config.toml
n_layer = 14
d_model = 768
n_head = 4
n_kv_head = 4
head_dim = 128
d_mlp = 4096
vocab_size = 50116
activation = "swiglu"
norm = "layernorm"
norm_place = "pre"
norm_eps = 1e-05
positions = "learned"
qk_norm = false
attn_scale = 0.0884
bias = "all"
tie_embeddings = true
parallel_block = false
init = "normal"
init_std_qkv = 0.0218
init_std_o = 0.00412
init_std_up = 0.0218
init_std_down = 0.00412
optimizer = "soap_variant"
lr = 0.00195
beta1 = 0.95
beta2 = 0.99
weight_decay = 0.15
lr_head = 0.00449
grad_clip = 2.0
warmup_steps = 200
schedule = "wsd"
decay_fraction = 0.579
decay_shape = "linear"
final_lr_fraction = 0.0
batch_tokens = [131072, 262144, 393216]
seq_len = 1024
doc_mask = true
train_tokens = 778500000
steps = 3180
dataset = "wikipedia_en"
Each number is 128 + 32 x the weight over the matrix's rms, rounded and kept within 0 to 255. Layers, rows and columns count from 0.

# layer 10 MLP down, 768x4096, rms 0.068, rows 207-311, columns 1280-1343
[[ 49  99  77  36  51 100  91  88 109 151 136  95 152 102  95 101 139 121 128 131  97 102 131 157 112 119 122  96  98 102 122 119 132 124 110 168 193 141 141  82 174 122 106   8 163  88 102 143 153 167 100 157 121 126 172 125 101 132 123 112 184 154 130 148]
 [104 112 119 211 105  94  76 113 106  88  84  78 140  59 102  66 140 106 162  99 130 144  89 127 132 112 149  96 135 108 161  82 151 107  97 193 134  94 124 135 125  75 125 161 155 130 119 136 138 105  86 104  86 108 150 183 202 113  80  88 156 149 130 110]
 [ 84  55 176 197 166 147 125 170 142  82 175 195 109 167  92 161 204 150 189 148 165 157 163 183  84  86 144 160  95 165  58 113  49 125 164 108 127  69  87  96  71 133 174 172  78 117 166 158 135 114 126 129  94 120 146 230 119  35 175 135 131  81 148  89]
 [108  97 158 139 181 103  96  52  99 150 188 140 171 181 138 135 226 108  87 144  82 144  91 145 100 120 130 112 129 114 136 158 156 149 125 172 103 136 131 159 129 107 101 138 139  97 109 146  70 123 128 135  67 173 168  59 159 119 108 161 103 156 176 170]
 [138 149  94 162 184  87 195 125 107 133 146 159 172 115 131  93  97 111  85 172 156 143 114 176  85 136 132 132 122 103 146  64 151 124  48 128 133 148 102 116 113 135  95  67 166 133 116  70 167 163 100 164  85 172 187 107 140 112 147 111 112  79 101 131]
 [137 128 165  80  98  80 172  50 126  99  90 129  86 184 137  94 148 139 105  92 119  88  78 139 149 149 130 111 160 156 148  86 132 147 105 148  95 184 137 143 109 207 142  86 194 191 105 228 118 155  86 179 161 135 150 205 163 177 133  74 157  66 131  90]
 [128 131 121 122  87 105  64 159 157 140  94 130 149 142 165  37 121  77 155 196 107 131 139 181 177  94 132 123 158 160 137 107 105  59 151 116  96 136 145 138 176 156 123 124 195 181  51 134  92  97 121  78 146 126 170  77 154 131 128 125  56 127 145 122]
 [135 110 121 162 160 127 189 115 108 124 136 124 126 152 135 119 139 113 120 121 108 158 139 159 140 172  70 112 174 126 121 155 137  61 142  92 114 162 181 129 133 116 148 111 149  84 112 126  97 128 118 151 113 123 113  93 129 124 166  80 186 144 107 162]
 [104 119 128 166 110 173 125 121 113 149 169 181 129 181  66 142  90 133 204 151 174 163 158 141  92  90 117 151  86  94  86 109 140  95 117 127 100 118 141 103 124 108 128 127 157 148  75 134 113 131 180 142 138 110 152  43 100  56  99 138  90 107 138 104]
 [123 112  88 159  84 123 121 131 118 122 132 117 141  92 155 113 128 178 110 153 137 120  76 137 129 108 117 151 142 103 105 165  92  99 174  91 140 128 140 113  75 122  87 106 140 122 208 155  93 113  74 162 156 112 142  63 150 132 117 197 151 140 143 121]
 [127  89 105 176  62  92  99 144 126 113 114 166 107 161 144 132 145 116 147 181 121  77  69 102 138 105 204 135 138  30  69 152 149 112 148 132  99 127  91  67 166 126 132 137 104  93 129 174 142  56  66  89 138 119 146 162 123 123 145 124 165 102 152 117]
 [128 111 132 115 209 129 112 137 106 145  88 149  85  98 106  69 113 112 126 153 183 162 124 123 109  94 102 109 122 143 131 130 146 167 130 106 149 112 169 121 146 162 144 112 152 122 148 105 105  63  94 108 158 135 167 123 125 117  96 146 128 131  96 145]
 [111 119 159 161 122 129 135 139 135  73 121 161 135 179 158 185  89 154 124 186 130 144 123 114 123 161 128  98 144 140 125 100  89 125  58 128 105 155 125 122 158 117 108 164 149 114 114 108 140 142 106 108 117 139 105 132 102 177 144 154 107 111 109  96]
 [128 117 140 164 168 108 138 116  88 144 140 180 122  94 136 133 168 114 104 147 102 126  75 146 119 166 155  42 141 133 146 147 128 113 116  77 162 133 106 118 124 138 107 129  75 143 134  95 114 100 136 138 135 114 115 169  55 127 101 101 147  98 153 125]
 [168 181  93 165 140  87 192 168 143 142 143 102 107 136 124 114 136  97 121 123  86 108 160 112 155 111  88 172  73  89 116 144 146 159 141 111 117 190 156 120 131 128  69 172 116 107 141  85 113 136 125  93 112 131 112 102 178 110 128 162 136 139 122 126]
 [119  93 114 156 112 113 167 108 139  89 143 147  97 131 127 160 121  82 172 109 146  93 188  75  70 153 126 178  88  97 102 192 162 145 137 124 130  90 147 150  87  78  48 180 117 118 112 105 145 106 111 129 141 135 201 113 141  85  97 162  87 117 143 102]
 [166 126  98 137 112 125  71 166 146 133 119 141 103 126 111 135 130 101 119 112 100 104  97 116 167 128 136 116  76 134 140  79 127 145 136  95 163 102 109 124 108 149 123 149  26 184 120 186 173 179 137 171 130 168  79 128 150  86 120  86 144 125  74 174]
 [129  53  98  94 154 158  73 126  76 122 145  93 165 140 196 155 118 109 164 124 125 153 134 104 115 139 166 133  98 125 125 119 141  72  89  90 141 109  90 101 147 151 140 130 110 162  85 182  81 164  97 138 155 134 123  84 172 126 171 130 156 141 113 148]
 [104 149 119 152 119 171 125 165 144 104 119 123 151 115 127 121 118 148 158 114 193  94 128 170 153 116 137 174  90 120 128 129  15 121 166  99 104 161 126  54 107 123  87 163 154 109 198 131  98 114 120 125  94 195 144  80 170 130 147 150 143 112 143  82]
 [150 149  86  93  19 111 208  98 112  92 101 121  77 120 191 125 124 118 137 111 128 108 173  98 177 186 133  94 175 111  86 141 129 127 134 142 122 115 124 136 157 128 181 168 202  62 142  97 168  88 147 132 120  74 143 138 146 163 108 147 128 161 132 155]
 [126 110 190 112 133  91 102 165 188  76 147 129 143 141 128 107 143  90 152 112 102 152 150  87 164 137  82 121 121 127 143 146  94 102 122 111 159 168 100 110 113 128 126 170 146 138 111 144 152 108 152  80 127 102 138 120 126 132 121 130 131 187  94 138]
 [146 163  89 112 127 133 151 155 108 104  80  64 128  75 172 188 118  73  52 135  92  57 156 114  74  70 233 115 105 121 109 215 112  88  91 116 176 103 183 130 108 133 102 135  25 148 129  51 165 189 152 171 186 125 150  78 154 208 199  95 124 123 199 140]
 [137 197  97 117  72 142 129 138  98 110 166 214  78 165 127 153 114  50 130  83 183 124  94  70 143 198 184 139 106 101 136 124 151 177 154 181 191 135 121  85  96 126 122 162 138  78 158 116 101 138 162 141 110  78 117 215  95 156  93 178 167  68 136 134]
 [104 131 140 147  92 179 107 123  98 147  64 137 167 121 183 133 168 141 112 151 152 103 136 153 114 171 131  53 159 120 175 173 124 136 124  80 139 105 147  94 113 127  74  88 159 145  98  32 117 100 131  86 111  88 151 142 112 139 156 120 136 132 110 146]
 [137 126 177 161 110 111  55 107 106 128 179 161 112 137 142 133 118 156 116  70 114 140 119 121 115 134 177 151 129 161 117 106 183 155 112 151 139  28 113 116 121 182 110 151 133 122  40 142  98  88 131 150  85 121 187  67 179 148 187 129 151 112 102 107]
 [127  93 193 102 106  69 164 149 137 141 161 112 115 134 153 120 148 132  99  86 138 121 136 138 158 148 205 209 159 101 160 141  83 100 108 137 122 158  86 145 127 128 148 124 169 105 134 100 111 185 156 141  99 109 153 104 166 161 172 119 103 143 105 117]
 [ 69 146 109 156 112 152  72 161  60  84  97 167  58  41  80 184 108 133 128 155 164 118 183 107 133  68 139 126 112 141 166  89 125 143 187 121 145 145 148 133 143 121 162 146 125 116  63 114 157 123 135 147 118 145 141 176 141 112 112 101 123 132  89 176]
 [123 121 139 117 145 137 123 150 168 128 168 146  93 148 103  88 136 138 146 112 113 118 111 175 103 159  99 111 134 126 146  55 120 181 115  98 177 183  98 172 131 130 142  83 145 165  68  97 125 109  92 135 140 154  87 140 127 108 166 154  96 112  89 177]
 [172 125 154 126 181 170  81 145  98  70  86 139  97 125  54 167 158  87 112 103 183 102 119 106 131 135 106 178 116  70 112 160 133  96 171  79 104  50 162 112 165 182 147 105 155 152 110 129 128 162 135 109  91  94  80 124 144 147  95 156  98 143 110 167]
 [158 180 130  64 142 114 110 136 100 166 144 122  94 138 100 109 158 138 136 144 102 100 129 132 135 132 122 196 114 128 208 134 106 114  99 105 113 102  81 155  87 147 137 108  90 138  87 149 138 140 168 142 124 128 136 115 103 184 125 125 131  78 112 125]
 [163  73 131 135 140 114 153  91 130 171  97  84 100 132 104  88 162 157  99 155 143 139 107 206 144 131 103 105  96 110 122 151 181  97 118 101 162 151  97  94 136 155 127 122 124  89 119 107 175 136 132  78 144 107 100 180 128 147  75  97 109 173 140 195]
 [127 160 167 166  63 180 123  98  70 122 119 102 130 138  97 138 133 122 117 151 125 140 154 159 124 114 122 157 142 150 245  95 133 169 125 157 111 141  57 184 185 103 138 173  82 142 190 165 132 141 136 131 124 140 133  86 146  99 142 109 155  75 159 118]
 [137  67  79  91  77 165 154 139 142  91 155  86 136  74 123  80 159 173 119 138  92 132 133 128 125  99 169 100 108 124 150 158 123 156 119 117  91 124 120 136 113 144 141  97 173 132 108 139  85 157 195 133  90 127 190 113 126 111 126 102 138 116 167 100]
 [127 143  94 145 104 171 118 110 112 147 193 168 158 111  83 118 171 164 108 163 145 125 120 109 122 127 126 210 198 118  55 118 114 158 122 167 122  54 157  81 112 141 117 107 136 192 134 147 138 171 127 202 152 175 147 169 158 135 116 206 127  77 133 145]
 [158 118  73 140 138 113 121  65 134 115 182  84 111 136  92 138 151 168  75 140 104 174 138 110  78 150 123 121 119 158 145  55  93 119 154 151 135  90 160 110 129 136 122 100 146 118 143 128 156  93 128  71 167 175 138 204 160 136 149 175 144 141 150  93]
 [115 137 143 146 112 170 125 159 144 125 174 158 110 176  79 143 177 107 154 142  72 169 114 169 116 166 150 177 135 129 148  98 154  86  72 145 137 105 170  85 137  99 124 109 119 131 140 133 153  90 165 144  71  88 122 131 117 140 119 111 191 141 104  85]
 [171 157 157  90 151 135  95 156  81  34 159 184  68 106 114 109 131  95 149 126 170 116  75  77 150 104 154 152 125 161  95 114 146 150 123 144 104 105 191  72 136 135 110 168  84  85 155 131 123 155 121 130 115  91  95 115 109 169 163 153 144 127  85 103]
 [119 136  96 188 150 170 124 142 141  69 156 108 143 105 139 125 127 108 125 152 183  96 125 125 129 133 154  47 142 127 143 134  97  53 174 155  63 191 122 195 148 123 131  89 178 119 125 110 169 116 107  97 110 198 150  62 102 114 190 137 165 147 147 142]
 [ 69   9 153  85 167 198 156 142  59 144 104 177  96 144 120 158  45  64 179 129 156 110 118  86 140 195 132  71 216 139 149 155 118 137 165 187 123 102 170 134 136 139 131 114 114 170 150 163 248 142  89 131 181 125 187 160 148 187  86 191 197 136 104 162]
 [ 56 102 163 147 144 123 125 165  40 137 131 101 108 165 111 130  71  98 115 113 127  84 167  96 184 169 138  95 178 144 118 142 116 122 151 131 150 187 141 131 115 168 173 152 135 123 181 135 115 135 130 114  97 132 149 172 115 100 167 130 129 127 103 131]
 [131 179 143 129 127  74 128 212 133 124 113  64 161  80 143 141 100  92  84 109 184 102 143 148  94 124 135 126  64  72  95 158 182 173 127 165  75 128 166 133 132 117 152 132 106 166  94 135 153 164 159 151 141 148 103 147 103 134 106  90 113 122  85 123]
 [140 112 177 125 143 102 108 123 159 109 162 143 127 179  65 137  90 109 168 159  96 133 157 130 140 127  79 147  95 139 124  65 111 155 156 171 145 119 109  98 162 169 190 130 132 115 146 181  93 138 143 148  92 185 143 161  84 117 143 131 126 176  75 163]
 [137 166 193 152  72  54 102 144 160 104 112 200 192 174 164 110 100 138  89 112 142  89 125 107 166 150 114 152 134 109 123 116 132 124 157 135 154 132 139 150  69 128 115  92 161 135 155 137 127 165 125 134  71 134 105 100 136 117 183 118 111 145 107 110]
 [ 95 141  89 149 155  97 116 100 119  60 172  68 115 154 135 159 160 105 194 150 130 110 125 164 175 146 141 103 193 113 125 139 141 193 153 128 145 122 110 150 137 120  96 106 137 108 138 121 182 156 109 120 108 130 115  87 125 203 119 106 162 133 129 166]
 [164 166 114 213 158 154 147 179 153 137 187  81 138 156 127 176 148 125 108 106 118 125 129 105 142  79  76 147 147  67  77 108 147 143  95 156 149 138 135 141 108 140 105 188 108 127 133  88 126 132 163 117 120  59 135  99 184 179 148 157 130 175 100 121]
 [151 115  98 133 123  97 190 129 152  66 162  84 158 113 168  97 146 132 113  82 209  36  50 166 132 110 117 145 159 113 104 147 156 128  99 155 132  97 121 161 121  82 181  74  90 182 103 102 151 131 164 133  99 119  83 124 154 155 126 149 150 194  94  61]
 [157 121 125 116 137 201  91  64 146 161 114 134 119 105 132 149 126 132 116 168  90 138 110 121 166 109  64 149 114 153  96 128 117 150  78 105 117 127 134 137 162 155 157 106 128  87 178 110 148  99 119 113 139 125 102  94 144  95 127 189 143 144 138  93]
 [ 70 104 137 145 143 119  81 118 139 118 115 129 100 192 167 103 149  96 151 172 144 144 159 132 151 135  63 139 136 115 125  93 161 125 111 145 153 162 118 140 142 147 140 137 129  64 143 127 126 160 138 148  93  92 139 151 193 100 185  99  97 161 145 131]
 [114  87 179 139 110 152 118  22 163 145 120 163 110  53 136 104 122 106 135 163  77 122 141 143 125  95 147 127 122 101 102 134 116 120 131 138 154  86 156 144 126 132 151 180 178 140 123 113 175 167 122  93 159 110  89 131  82 133 184 164 155  92 122 101]
 [126  46 137  86  62 150 159 127 132 149 161 100 186 152 120 175 107 109  77 138 164  95 192 111 157  72 164 159 142 126 123 130 130 122 124 156 168 149 119 143 136 139 103 135  98 164 127 107 129  84 146 123 123 141 155 128 135  88 113 121 134  81 156 103]
 [ 91 139 147 165 102 132 130  78  85 146 193 143 141 111  99 140  99 145 115 118 117 157 171 123 181 136 145 156 137 107 134 170 174 162  72  69 106 173  76 126 158 106 179 100 114 125  65 116 108 116 173 136 118 112 132  91 186  92 118 134  97 109 154 128]
 [106 172  91 167 155  94 168 166 101 119 151 139 148 167 156 116 135 119 140 114 123 145 114 119 119 127 139 148 101 128 134 133 159 143 133 137 118 131 108 154 152 113 137 116 136 117 137 161 105 135 141 163  96 124 143 184 132 116 192  90 109 152 108 150]
 [175 146 113 153 129  38 183  71  97 186  88 109  88  90 132  87 156 137 128 182 184 155 117 100 174 149  63 118 168 139 154 123 121 163 162 117 133 211 100 136 116 119 173 165 153  96 115 137 120 133 154  87 207 103  58 179  71 169 102 112  85  94 133 142]
 [ 85  54 151  92 113 161 126  92 102 126 122 103 129 142 108 130 147  97 138 128 121 177 120  84 147 144 137 137 100 103 127  96  92 110 140 138  84 152 110  74 110 162 109 214 126 143 141  90 103 111 177 151 104 124 186 115  99  82 153 131 154 144 128 183]
 [130 168 155 107 166 124 119 104 104 100 145 149 120 121 144 147 121 162 147 211 116 150 142 142 190 129 164 112  78 114 130 117 134 176 139 147 114 126  82  49 132 103 173 133 160 159  63 143 139 102 119 145  81 166 101 175 156 145 166 155 147 114 127  65]
 [142 121 142 127  81 133 103 142 139 144 147 168 139 114  80 156 153 145 122 115 217 151 122 146 164 179 138 164  84 112 144 128  98 128 113  72 187  89 163 204  87 121 102 164 106 128  81 116 168 121 158  84 138 155 125 113 128 129 178 146  77 141  51  71]
 [145  82 189 140  52 111  73 136 123 131 150  92  99 162 130 126  83 199 131  53 121  61 120 130 139 104 121  72 153 114 202 116 111 144 102 112  74 100 160 144 209  95 141 133 150 148 144 162 119 118 124 157 171 104 169 137 131 129 171 102 115 156  89 154]
 [112 124 102 166 119  73 118 234 231 106 115 120 142 172 158 119  66 126 111 180 130  96 118  99 123  99 108 162 190  76 129 146 121 134  45 109 163 152 174 179 167 123 111 150 132 145 106 167 153 143 115 146 121  97 142 168  64 170 119 113 144 131 125 103]
 [155 133 141  93 154 132 131 137  62 184 119 102  91 170 153 114 160  87 147 110 175 104 148 158  90 162 118  86 144 147 145 144 103  95 117 108 162 133 148 155 111 120 115 126 107 149 147 153 145  92 123 164 150  99  95  95 146  62 137 144 190  90 116 110]
 [170 133  88 142 141 152 123 130 167 126  63  86 105 121 167 128  48 159 103 169 119  90  63  94 111 111 100 117 111 123 138 126 156 114 139 132 105 118 110 117 110  76 138 116 108 110 103 141 127 186 166 167 105 143  75 184  85 174 114  90 127  96 105  80]
 [125 133 115  86 100  88 162 158 147 116 101 120  99 117 131 159 139 124 119 125 124 110 159  64 138 127  83 168  95 110 139 175 117 127 145 192 127  99 125 136 160 157 132 192 131 121 144 148  94 108 116 124 115 115 139 150 194 109 152 222  48 124 156 147]
 [140 109 132  82 127 137 121 120 123  93 159 185 107  93 102 110 164  87 218  96 190 116 156 101 123 165 108 148 174 186 162 116 132 142 144 106 141 111 157  67 130 152  84 131 142 117  87 148  51 153  97 160 101 139 145  75 113 137  99 109 148 146 146  87]
 [134 115 110 153 128 116 110  78 104 101  82 118 108 117 165  70  87 144 125  90 185 181 175 123 137  65 115 156 183 137 155 157 107 127 146 111 115  81 109 138 110 102 108 102 184  82 154 193 107  61 123  95 151 135 193 111  67 154 130 137 173 130 123 146]
 [134 118 112 125 141 172  94 151 146 150 151  80 152 162  91 119 131 131 157 118 159 150 104 118 132 154 179 134 126 137 136 119 179 134 152 163 126 208 130 120 155  69 117 101 120 157 145  98 131 126 148 124 118  93  99 144 144 133  92 117 117 164  95 136]
 [111 125 139 180  96  79 126 144 173 112 104 154  95 170 141 112 131 160 147 115 119 147 115 181  94 160  72 142 129 161  85 112  75 169 170 125 106  94 130 133 156 165 135 121 128 116 136 110  98 119 109 104 149  95 138  93 118 134 135 143 154 167 126 175]
 [115 129 183  93 175 137 151  97 130 130 156 117 144 137 108 138 112 169 153 154 110 144 102 102 110  94 156 122  68 149 105 179 100 114 130  96 139 144 139 122 159 129 143 134 131  93 128  71 147 142 122 138 133  96  45 180  57 153 153 137 145 141 167 127]
 [112 161 166 133 163 112 180 141 108 121 111  87 147 136 119 120 148  57  91 105  85 100 130 143 194 107 127 149  66 174 135  80 197 105 108 129 110  92 177 137  93 118  97 139 155 125 139 222  88 138  77 141 106 119 137 166 158 122 115 116 153 102 102  97]
 [152 139 171  85 126  77  96 104 117 134 119  78 124 152 114  95 123 152 131 183 115 164 143 109 169 145 148 206 101 104 110 144 115 135  96 113 138 101 143 142 177 131 143 137 130 106 171 168 159 125  83 109 105  79 153 137  93 208 104  79  55 145 122 118]
 [102 156 119  82 116 120 106 101  95 179  74  73 101 125  23 113 151 146  77 127 161 165 151 103 131 162 103 146 144 140 141 162  94 111 140 111  92 123 139 134 115 135 110 104  90 128 146 155 136 202 135 110 141 143 111 103 113 152  81 105 163 194 101 131]
 [ 88 119 175 154 105  50  94 155 112 185 193  80  86 111 108  97 127  61 104 164  94 194 117 133 131 162 143 174 136 130 129 172 142 157  29 110 177 125 145 112 119 147  94 178  62 106 137  90  97 154  96 173 160 103 140 152 170 137 137 178 130  83 107 156]
 [132 116  59 100  41 130 112 180 106 108 174 148 164  77 137 103 117 145 100 131  68 141 148 145 142 163 182 180  93 187 122 156 160 169 140  80 164 183 166 152 129  82 130 161  71 115 100 148 128 168 110  54  57 103 124 105 169 132  87 160  99 149 153 105]
 [112 154 103 189 104 139 147  92 117 127  79 118 123  87 125  31 117 119 148 144 129 129  78 136 118 182 127  88 150 142 174 156 102 149 123 169 102 125 127 139 141 143 146 121 132  81 139 129 193 162 129 102 118 103 105 118 103 114 133 115 121 120 113 118]
 [131 140 155 164 159 108 147  67 133 131 165 104 129 182 113 117  80  77 127 131  88 199 108 190 126 155  96  74 176 194 156 122 139  62 162 145 183 126  86 117  99 115  59 101 134  83 143 102 165 127 225 109 179  63 137 194 109  96  68 130 128  75 163 148]
 [186  59 153 138 156 154 103 132 135 150 109 103 122 156 100  71 123 163 171 157 140 109 113 154  95  73 158 151 118 141 108 188 117  95 124 176 158 147 149 110 117 148  84 128 132  72 149  75 156  99 164 128 137 106 144 115 169  88 128 122 199 120 137 123]
 [ 96 179 149  93 188 120 111 100 104 121 133  98 145 137 130 131 103 121 107 136  93 110 118 144 169 114 152 138 181 149 176 151 141 145 205 101 172 135 108 164 185  97 122 102 109 170  80 122 146 136 133 157 162 174 120 109  90 149  58 110 108 112 122  89]
 [ 98  70 126  78 131 134 109  99 142 156  97 167 111 152 157 184  99 120 148 158 149 118  84 123  49 156 133 150 132 138 104 127 105 120 119 115 139 100 156 113 142 138 124 107 141  85 138 175 151 106  69 104 199 155 137 111  92 114 127 158  93  97  48 143]
 [185  82 251 108  95 140 132 134 142 124 124 167 130 138 150  77 131 186  67  93 196 154 133 124 223  95 117 131 132 200 165  41 131 185 148 108  77 255 128 123 155 140  87 104 150 133 108 125 168 163 136  90 147  78  69 112 113 118 114 115 148 160 141 149]
 [124 129 166 138 151 143 121 137  50  98 130 107 209 121  69 121 105  87 200 156  74 181 156 126 144 114 122 125 141 197 177  77 148  97 127 105 141 112  94 116 137 131  94 172 108 147 156 146 132 129 127 111 116 129 138 112 104  99 114 159 136 110 115 132]
 [110 140 111 151  95  60 185 149 176 116 143 145 138 100  97  94 154 115 131  99 134  41 113 165  87 141 171 125  61 158  81 134 105  61 167 143 131 113  76 146 150 149 144 119 103 110 150 119 150 133 151 138 186 175 156 150 128 105 153 142  72 114 121 128]
 [113 108 110 151  97  65 162  72 156 102 156 112 110 197 121 150 132 116 158 174 120 147 128 130 152 127  77 133 123  98 116 104  90 108  99 164 102 152 177 133 154 169  51 173  78 101  86 161  82 102 192 119  85 157 117 135 144 138 203 190 135 122 106 189]
 [186 122  96 139 146 104 121 155 172 156 150 134 130 113 139 114 146 159 150 131  83 100 133 137  93 169 165 118 129 138 151 141 132  59 127 141  76 149 137 118 103 118 105 117 157  91 100 138 142 179  91 166 109 125 116 102 125 125 152 119  71  98 129 123]
 [125  75 126 105  80 125 106  89 166  92 209 115 101 126 111 147 132 145  66 130 164  95 118 128 144 156 143 106 112 152  94 136 122 154 102  84 140  92 124  98 151 116  83 108  81 112  85 122 134 119 119 150 189 186 147 168 145 158  96 135 135 140 107 166]
 [ 85 161  79 117 155 133 104 117 124 125 131 113 107 153 197 102 175 148  93 125 201  90 121 154 153 157 145 190 147 190 157 163  79 138  85 162  76 183 112 174 106 103  91 111 136 124 167  99 156 154 186  95 166  89 186 108 107  79 102 144 171 101 171 130]
 [ 76 119 115 185  98 114 127 142 141 116 156 130 123  68 116 151 119 182 121 149  98 115 155 109 135 104 108 147  94 131 125 113 111 100 141 142 113 129 120 167 128 119 112  72  93 147  61  73 105 176 126 103 134 110 123  61 144 111  90 113 170 138 152 117]
 [ 80  97 122  91 174 188  46 168 139 131 148  70 113  70 111 112 115 122  90 132 102  93 109 145  60 141  74 165 146 187  81 112 135 119 152 145 170  93 120 168 120  50  74 116 173  98 124  90 121 136 104 109  89 102 110 135 117 117 172 109 151 106 112 187]
 [165 167 140  72 108 109 105 215  91  96  95 137 156 114 134 121 168 154 219 185 113 123 154 128 109 137 178  72 118  54 166 176 116 215 145  82  83 143 126 139 163 138 166  72  66 115 161 112 111 114 183 151 121 113 166  56 123 240 166 204 154 137  33  85]
 [122 125 144  60 132 119  59 133 100 126  81 105 160  89 102 130 134 150 104 109  94 102 132  89  75 103 124 130 155 172 173 172 118  92 191 147 184 129 149 181  96 155 111 158 159  73 183 119 175  76 133 139 114 118 150 214 137 152 120  98 118 131 140 129]
 [121 146 100 165 137  94 169 108 150 144 104 161 106 105 101 142 120 139 142 154 152 192 135 128  65 182  82 123 128 138  98  86 113 131 123 159 112  88  85  69 112 163 163 171  78 136 163 208 104  73 120 145 118  87 132 127 189 109 186 157 118  68 144 145]
 [119 105 148 157 105 184 129 144  75 102 149 147 104 112  76 135 102 119 132 159 119 158 121 159 139 113 133 142 146 133 138 126  55 102 188 164 111 123 142 138 142 113  79 157 106 121 136 116  85 100 135  99 116 198 102 169 130 152 140  94 128 117 165 123]
 [ 94  87 150 148 137 139 137 138 125 149 161 126 123 163 173 161 125 110 117 132 155 174  71 106 142  63 165 109 129 151 132 112 205 170  76  97  89  95 157 111 128 146 141 205 117 125 147 122 146 144 111 140 154 135 179 152 153  69 103  89 107 169 134 145]
 [138 104 116 162 100 163 178  80 107 159 118 147 144  91 123 106 122 112 112  99 114 135 159 120 126 140 128 163 118 149 122 133 142  79  93  88  92 100 169 114 106 110 162 113 100 129 159  56 156 123 168 116 154 151 128 135 116 125 100 123 197 154 127 160]
 [111 133 136 111 146  60 106 146 133 126 162 103 182 134 140 144 166 132 105 185 151 108 184  92  86 140 136 159  73 104 130 129 186 156 148  96  76 139 114 143 103 104 125 130 133 121  85 108 138 124 142 105 153 139 141  86 124 156 154 121  90 119 156 118]
 [ 70 125 173 138 121 110 124 132  91 130 111 140 115 167  91 124 107 182 103 103 184 113 126 134 154 173 218 220  83 105 142 112 141 130 151 121  82 145 120 117 120  96 102 126 125 117 127  67 164 100 107 118 177 159 168 170  91 106  86 124 147 130 135  96]
 [136  85 174 148 148 113  89 165 126 125 107 140 134 110 115 162 183 215 104 123 130  74 199 123 119 156 161 138 140 147  97 152 130 197 184 124  63 127 123 122 100 105 125 154 149 107 166 151 151 106 153 118 148 175 125 151 169 151  55 130 150 121 147  98]
 [109 156 191 118 124 106 176  91 107 133 132 114 113  92 100 115 156 107 154 147 131 149  91  89 139 148 116 101  96 112  74 129 200 144 140 183 102 149 131 121 158 143 119 172 150 106 140 113 101 124  77 121  80 189  92 110 157 176  78  95 167 150 161  96]
 [160  88 172 110 125 145 193  81 122 165  72 153 142 140  86 153 179 102  86 194 117 150 151 133 124 121  61  71 132 119 171 122 143 133  62 104  86 217  64 135 171 163 166 114 175 146 125 150 111 158 123 106 149 115 144 203  58 155 137 145 170  78 148 131]
 [161 101 156 194  55 169  85 146 195  81 105 150 110 123 100 144 140 166 119 118 118 122 154 102 105 160  96 154 140 137  49 151 170 189 133 161 134 123 137  91 138 114 153 164  78 113 157 160 141 109 102 154 134 107 146 146 113 161 151 156 170 105 104  97]
 [112 144  80 120 165 166 102  87  71 136 108 109 151 161 135 154 143 108  98 165  72 111 124 113 128 103 132 132 137 171  63  97 141 151 130 147 119 176 159 109 158 114 137  56 154  99 154 111 229 132 122 122 147 139 125 133 115 201 132 105 131 124 114 126]
 [149  86 124 105 194 112 165 106 155  92 160  92 123 147 121 128 149  82 114 162 152 151 183  67 144  76 156 143 191 165 119  34 114 118 167  94  91  86 120 181 119 117 169  83  81 100 113 178 144 144 113  87 120 195 107  59 141 130 111 110 143  89 123  82]
 [152 135 127 190 130 117 112 171 109 132 179 111 136 122  99 137  95 179 159 152 131 124 132 129  97 156 149 199 132 127 159 207 108 117 110 169  91 111 146 148 136 160 128 195 135 136 119  91 104 124 124  89 112 138 109 170 187 173  71 157 152 123 156 158]
 [151 150 128 138 108 133 106 144 125  84 150 100 107 126 114 125 133  85 114  54 110 122 126 149 120 139 153  66 149  86 126 135  78 120 119 140 129  88 159  79  99 123  80 130 128 132 135  84 142 136  89 128 161 125 113  74 101 110 135 127 144  85 104 151]
 [110 105 122 138  76  90 155 118 159 142 112 139 146 100 138 138 129 121 135 138 159  95 158 115  98 163  98 128 124 152 115 187  72 153 112 119 132 168 212 135 134 141 104 144 111 139 163 176 146 117 166  80 105 149  88 181 146 103  93  81 186 131 135 186]
 [ 77 111 105 165 125 145 116  78  95 119 130 117 131 164  97 117  96  94 159 121 101 158 106 129 157 130 152 117 136  96 117 154 149 109 190 159 125 185 120 165 114 127 129 119 175 113 130  98 167  65 155 129 121 133  95 137 190 192 153 172 125 122 135 152]
 [151 121  99 153 108 122  95 125  82 143 130 102 147 112 118  59 143  96 134 160 171 135 177 138  70 167 112 152 130 129 127 131 102 141 141 136  92 173 154 121 159 124 163 113 159 168 155  77 136 142  94 152 137 118  95 178 141 136 129  93 125 149  83 117]
 [124 121  99 150 160  84  93 110 147 109  73 157  60 143 160 141 133  71 103 100 156 187  90 128  90 183 130 147 181 118  67  65 124 112 143 153 141 105 182 105 119 208  82 120 137 170 143 116  97 114 129 125 127 143 111 124  97  82 135 153 190 105 166 137]]